Part of a small language model's weights.
Size: 15 layers, width 256, 2 heads of 128, MLP 2048 tanh GELU, vocabulary 1024, 20M parameters.
Architecture: LayerNorm before each block, rotary positions.
Training: a variant of Adam for these matrices, 357M tokens, 10898 steps.
Each number is 500 + 40 x the weight over its row's rms, rounded and kept within 0 to 999. Layers, rows and columns count from 0. Numbers have three digits each. The size before them is the row's rms in percent of the matrix's.

# down: layer 12 MLP down (transposed), 2048x256, rms 0.0545, rows 1673-1683, columns 128-255
# up: layer 12 MLP up, 2048x256, rms 0.0546, rows 1674-1683, columns 128-255
down1673 089:530528519502529519527568479418433490536512504512498454585423475509517528421555469507478495493447510483510450465542495623488496412466471477482475482497444488488426499471462506496537518480480453539459522497535517556558529510560488495465476516470512461493484462585403501477462518427509476413508469441447458551504582484492514472465471495450542474502452510466533494516518523484572527555503
up1674 098:419455441605444536506523492460566435510508440626517542524523491510522529552473496461479505583469545506484495453524552412470443413445445477509523531517489456549573452483515448559514514472567497548495482520482540546515550490510496520526501512454554482452400533553489479485491502466500599486513473542521517483470508467437483566436511489476524471515502552563517505501517535507525514525464
down1674 097:507473461434493454467575555492588500510508532516506453445480477447467507557459504494511505497488504521539520392567529472520482567524558490551496470487484502476480473463532553450459432507465446485548473449467546481468518464554514506494494544548495486522507411484488552507457562511588578505447539491504488466494500519574504477519468458548443530495451491531495527527564448526488576490548
up1675 104:534491481511480524563492521516518456542535494513516497459466505481528500523477492531549463502492477514530495449466513434510424417551445446474508506520478539517499497504554595406482446503512494494463531500534531489499554564549536507520552536543547445520467538483490504519514539564444469511575498543517451511483533540428512602446512501507509482546504511552436422425451493504501506476482
down1675 107:449506498490499490451485486508522473480495480458490553594496487484526528449492501461551489501540525534488567521521529522537472547494497526501499533479444505428471561439517513497485528527526509430617515483483473509414436506489564491462461527525452568515470479557473509486496472463443578473492457532631514513522490461437493544488518501541478479470488465518531506472528516464462532420544
up1676 096:478449525552520561531479419576472443506433457486425524521571542499464524475475540530537550509473544533487493543567440491484440514416486478541479505535557550522559490578490485458533544563523563531452503496515454519430482514477459524436548480479458536437559455504506473532501479501385517569488443490562461554519478443496492466503467457532448507495461553491429544532505527470588447513516
down1676 093:515529528522543503452486470550555488511525566508472473508446473517546447505488445477514511475547467508505443497496479546486527476471521538609466511486489437501430503439515511507520515387504437447484488513544425515562496452440601509543506489501448522549493449504483527502552437531502487515475435471605464494429506451534575501469518514503580553472434485447488412518511508570518521495531
up1677 104:483495510514566460512561499569460516432429517459528466521563521410497519523418522463495473468527531511455537486453499458451429545467436518453442515506484521447531443543483517497536500591503510484520527502509483450528477543530499493503499576429537541498542546497520471525513509498502411527525556529539487475620519450506532527590407540522507489490479445465506489489524473568556500498452
down1677 103:518482487561603498550514523491543510483479562510473510520522525558518551501522466435380525541491464544427456478563484492503500493500462539540488469501524506509582478518517552496451471502616561501474457482522495452452475482494501538497476520527450555528499559506511529396472515514557503550477467498479512516517424493556467507551501535504507483475486496396437511486427521480518479529489
up1678 097:471432531591521547514535439565534528513455428434578467551503466460485468549445478493505428525470503455474464500477499450496525440466513549517513488501543465539589458606554506458459440458477433520543487497532516479454527464447483512499425505532437469500549493478512459497554508506514520500444498510564511478520441475566494539544511527526429479509570522479456493489525512581498468539464
down1678 092:472524578408506546498529498535499534465493494527499557448542455486472551486504447492494485483465553459532506471522589557462461556548539469506505496540492527475447514485430503518477501533582512490481485516423578480439552516531412536483533504462489499524507501551532500526457523488499520474471587493403479465495484529448445553420501450512454508520530435498538480515520457481453553430542
up1679 100:565483430540519443573564475456504550487537476536512481522442543442448462541554510502559437521481508395471507437488556531431493504489513518498523460471584563433545589536472555474491435522524471481545566491436541460516524468487540516497485507430482523475520536453512478472557500504533458505466535493520529496487397505472509485605524555479471466489517504513523485530453422530457581445544
down1679 096:466492458489490491518523510479482561543514516492494526494522496500526472516458425539554553508482541466567519441553568465518535517487474580529543440508492521497495517534477516507497479551419521458497456531464480505524500481606501487456492511469420483492525452505479458529492565479514592421486513443487466489562634500519451593515471444426449505490427538548414492480500502507475498441492
up1680 099:433565499484525486445532468573477440562516459459462550521512546446497539455492533495495483512464506469510519492485480447432514486425519528513418487521508478460543514478455540488508563523458464531496509537509563461481555463454502515560530486516563394470531476444594490473511527485498496592471502450519564464496470469415498457480581514520457526457546493469489459524476420517456498516464
down1680 105:478542510383403467474487508559483528492503511556511479496534531480556482536505487443519525456520442557519443539512454517501472539507503464447491460516524566450507526613437475511498470532515490499506520552521426470530426448455478520515528507507550508443480533464487449526466513502484467484459509576531433517456508468498584450461492571493508527532480449466514499532532588520537507514483
up1681 099:530498453450469462561503458491568495535505462477479523550535530415508478474496468449517501475494484476558467577521487458416534553488517498523480497539547483422540500505487501498484518537553441517481506563515503553461444437472491504557534554434477470485507507453474442519510526518495445547606473492447485466553547534486488545527503497506462456457525449523496589514539449553538528487538
down1681 093:472518471506486436433441532477482527496497563583528494504512444487501539475501532433432559474478456496528533498546473489562506522522493496487471510445466506568468529588460543490499540482454545532537520463492514493539447567485473465439551524537517495585498552522519422499487512408418484536430465473444476522494455444483482454514603534417544415518510536523502436436505465438474523457451
up1682 104:524447505504477464591504481479442518550467426537464498476542493534490448514479479463478465422488426466426466498395535462477465516441374437502559462525495531525553517472478517487598501490501525532534490506492465463571477547499511534495524459439496482558476501521523466497525507533555486509584516532522544510546492428496499468466494593468501485483522500565496473499427453472455504481496
down1682 100:527513521456496504548537417410463482577522529500556544514551532473497536516530425513550496476537504374485555461600467630460560522500546495464449480472500478504416491467524435512438416471447542475495510505493474460486491492586474544495479505526504541454490502478466505494521534499528445507506461488541526432413511485496536468506483544537481428460463468446589499532460575482508507491531
up1683 104:525451496580536538581508482558377590523516439481540500467510517465529568496511536476544499504495463459576500491471496487392511539472406476531504428445500384548516496509441519497513475533504384488464522532513474523527496462521496508503502452567525491461535554482512482484554470414494471486477452435605524512498536524512564531526552526480471496532552534503463486438563444499555486505506
down1683 106:495458505447527578542506523518521519503515522577423596540444512499514463502529574608504486619449513464474540522533497513527398521501537516467534474476530526536522463497497468488537478503517541462432465532453512530471458591516479458461494504512478487527503495522497463546478493464501485487448479482506515504470522426511441510424474384534501496519420561483437495508445476532453540512482